{
  "num_hidden_layers": 11,
  "hidden_size": 96,
  "num_attention_heads": 3,
  "num_key_value_heads": 3,
  "head_dim": 32,
  "intermediate_size": 384,
  "vocab_size": 5142,
  "hidden_act": "tanh_gelu",
  "norm": "layernorm",
  "norm_place": "pre",
  "norm_eps": 1e-06,
  "positions": "rope",
  "rope_theta": 10000.0,
  "rope_fraction": 1.0,
  "qk_norm": false,
  "attn_scale": 0.177,
  "bias": "qkv",
  "tie_word_embeddings": false,
  "parallel_block": true,
  "init": "uniform",
  "init_std_qkv": 0.051,
  "init_std_o": 0.0109,
  "init_std_up": 0.051,
  "init_std_down": 0.0109,
  "optimizer": "adamw",
  "learning_rate": 0.00226,
  "beta1": 0.9,
  "beta2": 0.95,
  "weight_decay": 0.037,
  "lr_head": 0.00711,
  "max_grad_norm": 2.0,
  "warmup_steps": 222,
  "schedule": "wsd",
  "decay_fraction": 0.722,
  "decay_shape": "linear",
  "final_lr_fraction": 0.0,
  "batch_tokens": [8192, 16384, 24576],
  "max_seq_len": 256,
  "doc_mask": true,
  "train_tokens": 106000000,
  "max_steps": 6820,
  "dataset": "wikipedia_en"
}
Each number is 500 + 40 x the weight over its row's rms, rounded and kept within 0 to 999. Layers, rows and columns count from 0. Numbers have three digits each. The size before them is the row's rms in percent of the matrix's.

# layer 6 MLP down, 96x384, rms 0.0977, rows 0-95, columns 192-255
121:531490514506499524499481503531509499519457580482504501668484499487507504493495488501474560504491513471607504548550503453446637460438491515503489539471437532367548506516481435530510504492489472
090:564512504494503512506518489530486502541628523557487500498458498497484498509510518500500422491511482558544513517435491467496458556515505452497530517500514511499381509486451495464493511508528415
106:568473347502498456498518500464518495489537475492501447495551495503505506507498469500519518502502510490512520398450495483519505575582495553501522530487381442582471552511510580494501500497455539
094:421516548500497497498563504477489502555555540510510498495441500494498496497502576496476400504486490529557483467535498490539515554511496504495524435524512458384453471503485570522503497490554406
101:517520484491501513495477490517480503555576430547485495536475503493490480515506469507498415496505477471518567454403492498531407510520492499501575509522554458574541488487479554425493505504500461
100:489484432500495537501483511500461502484476504457506413497447504506503496496497574501491379509494513468534558415592496531516512526513495564500458448475488490555407485508497513587499497492510503
083:578502564504500554500451496528438501479472554515503408444471498507501498501501538503507522504495486508431507430448503515476447492528498555498549456535493471442551415484495518477501496505503495
103:474494572504500600503463517555503497544515470487507542522467502504509507491503618495518529509502513532497522491530507511527530547495499513503507498488461508555496416503574500474505504510512531
097:669515498499499498494491489549516505541503448539492516500624494498502505499499503514512512495507497534471636478516507506490541536485504505502499564463517417475567520499533555473498499502519450
084:503507546501498524502616507517502502525573607529495511523564501505501499493500423499516458503504507457486520447576503470515390453444508482502546562469555457433460484514494432502497492498451486
091:447502480496501412506444497474436491551620416455503621532598495493498512503496473499497485491502508471417480549454502465511531521557498481502522477492493567480486571511492522560501506505506515
094:517490503501499472506596500478470498516410481576515479512530490497499507497495469497491508492484501554499532513506499469510603495449496497494441487536481399502442442518503469558503495484542510
097:551475531500496388502467503499521494506598466466508523559500492502497504507499459500484392502497507474493465584564488459512440464514488430495494487464503516463396450501487430541497513499503487
093:433510556502495422502401501593536502460529502516492504428422507502509498495497503508511429513504504480567434526551506516441557527599503548499596426493555518488525509499498457493503505506483444
097:461503460495493435489415499519487504499441498488501551457496495510498494508507552506520525509506476490516531605601496465457536439524494484497477455514497464606487481485492559482497497505465455
098:604528541494499450505490500488495498446464440510504473470552492505489505491500515512490503493504490466546576471375502512549453475580507405490520489488510424469522544504531437434501499501551521
094:499491494505503436504524507509514498400508535477508499496377500494498498509494513491493431500492505468544524579503491510532564525508488454499416556462511513426503450500522498502499520499545573
088:545504442500494490500480504486481506430495524434507435604479496493501507491505527506473456493500509483406545451493501511593571470542505503495494460455463468519555468517531503510503501489565457
093:429479397493506492510510496488562501434505500476495388470519495504505512499499598508510433496507516506432576513463494486543486409520504530495506532520452592514518516519473494487497505503471530
095:460507475504504491504562491513539497477511481551492535426447495506493516499493573511501398491506507474463502513506504472531539538547496551504536489479444519510475469503489497471503499510463479
089:573493529495500456500472499523526498582392566576503516514508490505496512495500522510495579492503512451425435570534498509447470539487493504490494498519575541591513557515467501515500503492484516
101:461504507497505459502464501489525499530451486501499442578423505494503483508506404489494431498504490479449470494525497479508517530538499546505547444547466544470526544497483450496497506506524516
095:500525554498506498498514481450490504446528553452475463525487516483506475506499507501482499503503480460581506420568509541486516470457494459503426463511467418488472533478481494470506504508510504
100:576484545503500428506433500495505498499480477502498536531515502490506501502495478500494551507497514501508461481500493546518522479564493533504463599484482587513498521515515492482504510503504568
095:496503553504500493499457498411474502351459548447499496481483503497504500503496417506481505502498507536584492500588505440464520414494492520501514504485498511491474542507510460421506500502520496
103:447485584507503468498570508496559500462565495551508538458472496501512511497495532507500570507496512455470477573460506470481459523517493485501572492482525480494506520509467458440509506504482475
099:549495402500491474499518506466505498496513441537497583590595513506502488496503472497519602506504504507596499488452500496532434531399504464504537420533391519537459512492563528502493498501519572
096:552482518509501586498549510444508506550479482540513518336455512490518498498496516493473476499484519563469569536451512507547497501444494498507539517426485530526473473506519544475510510487563467
140:468509463507495455491547497427475504449452437465495425435492508503506484498499546504488550511496491461470529423468511532465544441454490488498461484443529453485457478481513459508511493505438534
096:509530457500493493501590509489531498499506530521517476526519491513487508490502424504520436490497496540469517437435506569444462561506503460490587515537500468582448464504455463506501490493468426
096:439499545502505431498500501489465506384509531465498478544424507497508498499497522510487542503503510472508518419455507463496508443526498497504488525545529434421523525504540475547506508506519589
097:453506450496503459502490501510535502527494489499495592410439503501492498493501459503504516500507500484448481458551498482511510510446502494503520479493535492590568489507467406479498497505514616
128:563499512495499567499577503427529502526540614457490494523556499511498498491502458507488520495513512466417540546430498502504405478449507522503532521524464524539485527508528579539496487496529502
095:484498484503496471496456497470467507466441541453489469478465509497506492501500435505494544514500500466525522486333506509473506481467498494507529535507410459421455501504503564523506501505469571
098:479487621501503505502556501560592497519494434513506497527527500498511506501495474504489563497497516530403433558437505475540513486489492474501466488485480508409444508510535532551504509502487454
095:451525528496499507494458496504463508426528512522494476482480498508495502494505533515500578493510497527570405469506509551519479437534507577502538485476554510494489471506469574510500483503522461
099:513502543497499533494429491461446505493500435501487512436445501509495495512510512501549491505512483526478476440538499515489551546505504539509522570547563486543470442489530432527487498510451516
095:480487504496506485503511488436488495476550529520492534429469495500501511509498510505518536491506506578436549435481497514430520470521496603500455518552583479494523561503445568508499507504460544
099:506492493504501495490610499510482505525560516586489534544477511492506482506501553498498465511497498577384525598483505524474610492479486450507557460477529567505585579494499603524493512506484417
089:555486497502502481505552502432476506531518507511503435537510501493501496506504517499507440513499493475475420527542493480519467494414501503504532571500502516568604509492514497425501515507496501
097:463503586509495568496454497555467502494426615502505465503443493502512503500495550513494455509497500489583578533503508516445563506469502561497508561485497501464515519497498476556511493498516384
103:532488470502495485502515496493511503510464442508507443623542494501501508493501489505483482499496502523500470510450501510500559390492503475499460443416538523574497449501478506464503492491476442
094:543516479507500533491482496496467506509516470537493506496635509494518487499493525506489574511495513459495497443547513483493551435413490554513401544455549483554576446503535510553512494500524532
095:544511512499501486497448514499520498511488479494501492513484504499496499499501446501527503506499506458506463494435496504561522410495495496498525469437390597446436535504501468478499502507504546
100:478497487508502429501485495535481501474454558506489491449643509491511497501491523503509457512499510468596540504629505509478499506456493517511505530508541496531486514501465537534507502512469584
090:479515468489488498496602510520503498467494478431505314572546495524475495495514502499520447486509489513499502516536492543552506437464506508492466558509452525449465413503562518484481484493512492
099:461489585505498585504476517413488496453510498471514505641538508499522499488495503503504494509489533520463593503514507529540520515428495457502511515514494407552522498518474556515512502502492457
102:425506425507495484499453508546527504498552539504501487487496499510509495488498528504505548503502512599448504524444502526507488530541506488504506487499519498440429571509471461517500488499478394
099:542489484502498435501457511463520501551451468542511575446472502498496505495501635500489528501497506449500499520461497515507500505494496547497444525396573552550464487509518523514504505495473578
094:532507404502503510510643502502527499590510448515499506488561496498501508493496509503479502501503494532489430575506500436464494543548505534496551460523454515466500507498459530498510509508488524
095:525486521509495473499485501510500495503444535521511598429482492503504509493495446498483426501490512439473490504547509466475516538502491426501493509445506487427527435511448446477501496493487500
090:464496484505487507492521512489489505521448483427513547471469493501503502489494549504507411506485504479501445606461502584546432462634501461496557494457481437518487518513506490471511489481546469
094:501511460503502515494384499482542499499504489438485423539548502503496497497497498514494454501512502538446586568513507516538497507516496515504468459499534476445567529498488408464504499512495467
096:441491504501497448501449516457468492524463452568518531471529497506490506495506492498489437498498510483523455578569501462494542509549492477494433517496532543552473482507512451512497504492482517
102:537503471504503494500423501478502497552376500482498436587383501500506493500496563499486484501497495508462430496520502480482547491520492488501425539506457593503599495490499477526509498502509583
084:425482510504495466496513512475439497463566470463509477437483497502517500505499568494503538520492500458461501534486500493497477459414493470498556551488470576513519496491513507521503505504498551
101:556510425499491502487462509481507501545591585491501562508515497515491495499509419507495479504509491468413477497612498555504451478503502542504535497538508580549528495495531454443488490506526568
117:522497550501500573498506495497485494488591478584490517522535498502503494506499498501477527501504506483460547595498495487507513486506498509505554572488509461569514469499475591497495495500484550
101:386495618496496594495480501509487498492500574507498469615500503505497490513507538495519529502506488559464473521561486464501453559527499462507477523520401494471559513494530533521486508502496422
099:406515408497501437504430511478449507387510437504507541533455500501497497496510529496498491501502488458562473460500496537428574596550518493495530479519488538542445481502452487553493504498488582
103:521519542501493457497587507549528509495467490467506515544644503505492496496503560508477529509503494563481525520545503502530479493475506440497491538494478548479488519503560565572502491498537434
090:568494444498499469503541499431501497568473499550496427572471500510498498504500528505484532498512501540457489511467497502519376526467498434501548467447532565490535523502530433446496496504537524
102:519522595493500507491610490452506507459589540458484461503543497499495490501508489513496509493508489484537439426464502520528423530458496477506524460570494481458535503492520511490493497501512475
114:525513437499501483500515501553496503496518442464501474556495504504501500494498489503516382501495506514526503571548500483506532525537500504501554588500519522525464500501471427477500493505518486
118:494499572496498508507487495526471495470366500427507508411535477503498514500505458499484587494503493484568457556549496565529441467433505544490469386546564562515449536509532560506496495491513538
102:460475522503499499506611503551496495516461527492503523435505502497512498498498546491525554503494514535494456449427496444520474457575499412498528506523450451423464501505502419494503505497488364
098:542472576505505574510451498481467494524526501554503587434588493493515514503491465498508565496500516518505458435576497499483470489453492502503514537460601472444491476516497486470506514502461504
098:389494389510499526499377507480451501466483497527507589496519503502512497496497459499508573500493506498485483519522507510407539454537495527505524436473574505473505529500407479482505502497497536
092:512505485507501533497485510530529501489579499427497455462437511499506493495498445507478416508499508454587508510517507481514410563512499378507561544514459502436546513499517561509507503506489433
090:532502526499498476500442497520536499533487516573505511398592495492494502504500537500484496494496492458538515502552491459533587525552488549494486596549598545487462457501518421503505513498495555
098:540522452497504450493543500447438495518379462535497486491506507496497487510504462498524505505497474518377456508480503531437482557530495552498503556541498441561536474474465515488493511507518567
092:520479504499501512507485492541493503606511409559497503529510501494510492505499586493519542507498497510485504536493496454570450494444500431499520527479496562505559554505442492492501500499492455
100:569521513499502544496501500495506502503463469456503508538481493514491502500504409508504545490508491528486444469403500587469522471461507531498459449480509455480534491499464558504492488495457482
106:461509440497492621491467498501500499446398434520491467483548499497502498502501485506489477503503492514555520436579497561488517424525493574498473545504496480508459564498472475505502496498521483
107:447488516501503458500540493434493496471469489452492490534479497496506503502496519505492508495503511454605499486523504443478429421492490460505456438507510494513541461510477458504496505502493530
102:492499551505501529503581504573555491468522491431503542405444498504498505496494411500503492495503507489452435425520508527453517453424491452495439488535531492473521468495487455522505490505476466
099:543490562499500573505465504587498495614493530500500458495468491506485508498500544501499522493506506486490487524491494523527476581573502607499432422536495486572573488516504584535493501502478561
098:428500693491500468507557496506464497462524477459497546498488497495490496505503516496477595492507496545557446520485487497479476498528503442501560446543482555431467513502522431510491506503505508
099:466520461500503435512303495483467498466538561421509489407430496486495505497501419494492523492496490445524544534555501468498523571439504465493390498514494470535518491503553422510504506504514497
094:499523490492493565506470496492513498529493536479509488522431494504489499496502536500513477494492483492547611560391496488427492517531507518489371483599520444563543495496499442511491492496480529
096:475496504500509479516469512477460501458449491508507494473435502500486502501505431493505533499507494434490490474386497474567498501496507453498462471495545457528441543498550532466492513509552435
099:461490470504491566498497507520491501498523579595504558456481505509505495497502438502522486508500504508579549500447500545487488573537499548503492626514480527560517501500508535509502498495480557
088:532496560498502611504507501488542496608516450467508541500495496497499497504504455498522535498497491495536463499521490472595525521483504535494523524535426538480473509501514492508498509503526422
096:480483621503501516500535505463484496566503449546504525536477503501498499502499477495488596497499515511526522468490498429550456499575497489503557424482425449516532479505573489474496506495552532
103:579487407503505554502504504481501493503508609479494595382401505501513497499495464500536497506503518521394603469516503475490488594585488516509466493507536478562512549508450504440505505512447462
106:493504530499504553502578496529497500425528514497495434482535506497500500503502484500511521494503501549567548444415499500538495503499507513507484402533514399478442524501508480521492502503511455
094:551498509505503531502478499514456499530536513455493536468574507504511494497493509501498498502506508547467439448487506540457565567476502501506505500482576535433532482497493519498503497504494512
107:494497519503503446502521498586524494555456500510504527558609496489504504507494537502493550496492501491497453536572499462479452491454486522494499491531437578469588488503521468552505516499506595
096:592520505495507552496467501520556504590549491462481457547523506505495494502510554508516503497519497565462506538467500578456572569505506462507456492507523466575587545485473496482490500517464466
103:493520454496504424493443492552480505414455496494484494515446519488504472501503473500494527509503486481546446509539504504502524482526498466511516542511441519442485469491508498488500495512529609
114:445521451500496485505475504595507501537527519460510615482529490504485501508508522496510607499505473517406555435528490527502597522568510586492466377484549404571528512490489455464501501500518535
147:463503500501497521499564508543510502493568408529509498410403503505497497500502491500521453503495490494496525524427501537502353558498495533494501526536524540526434522491482563573506510504503378
106:508501448498504469504517507478554501485537558498506484441496502512506505495502502501513437497504514421581427432580504515484453442404508438500469465509560559478428448505536519532497491496525501
094:492507487499509539500526489486434500563368450562496472557535492502507500513498496505505485499508484559538453514446501463480469504483491498501438419478481463424464490493469424494502504508493489
125:464510540493501503501505496546506500468508562563485462569563498495494498499495397507488517497501499475519512533545496543540482427436498456496466455448524513566398487507526728499497497496511496
101:558523470501498469499490500499518505561535497495493455441458503506497490501502476503536488503504485485502496496568506487508631468413498457494444608498541506487607506489534570478502496507489481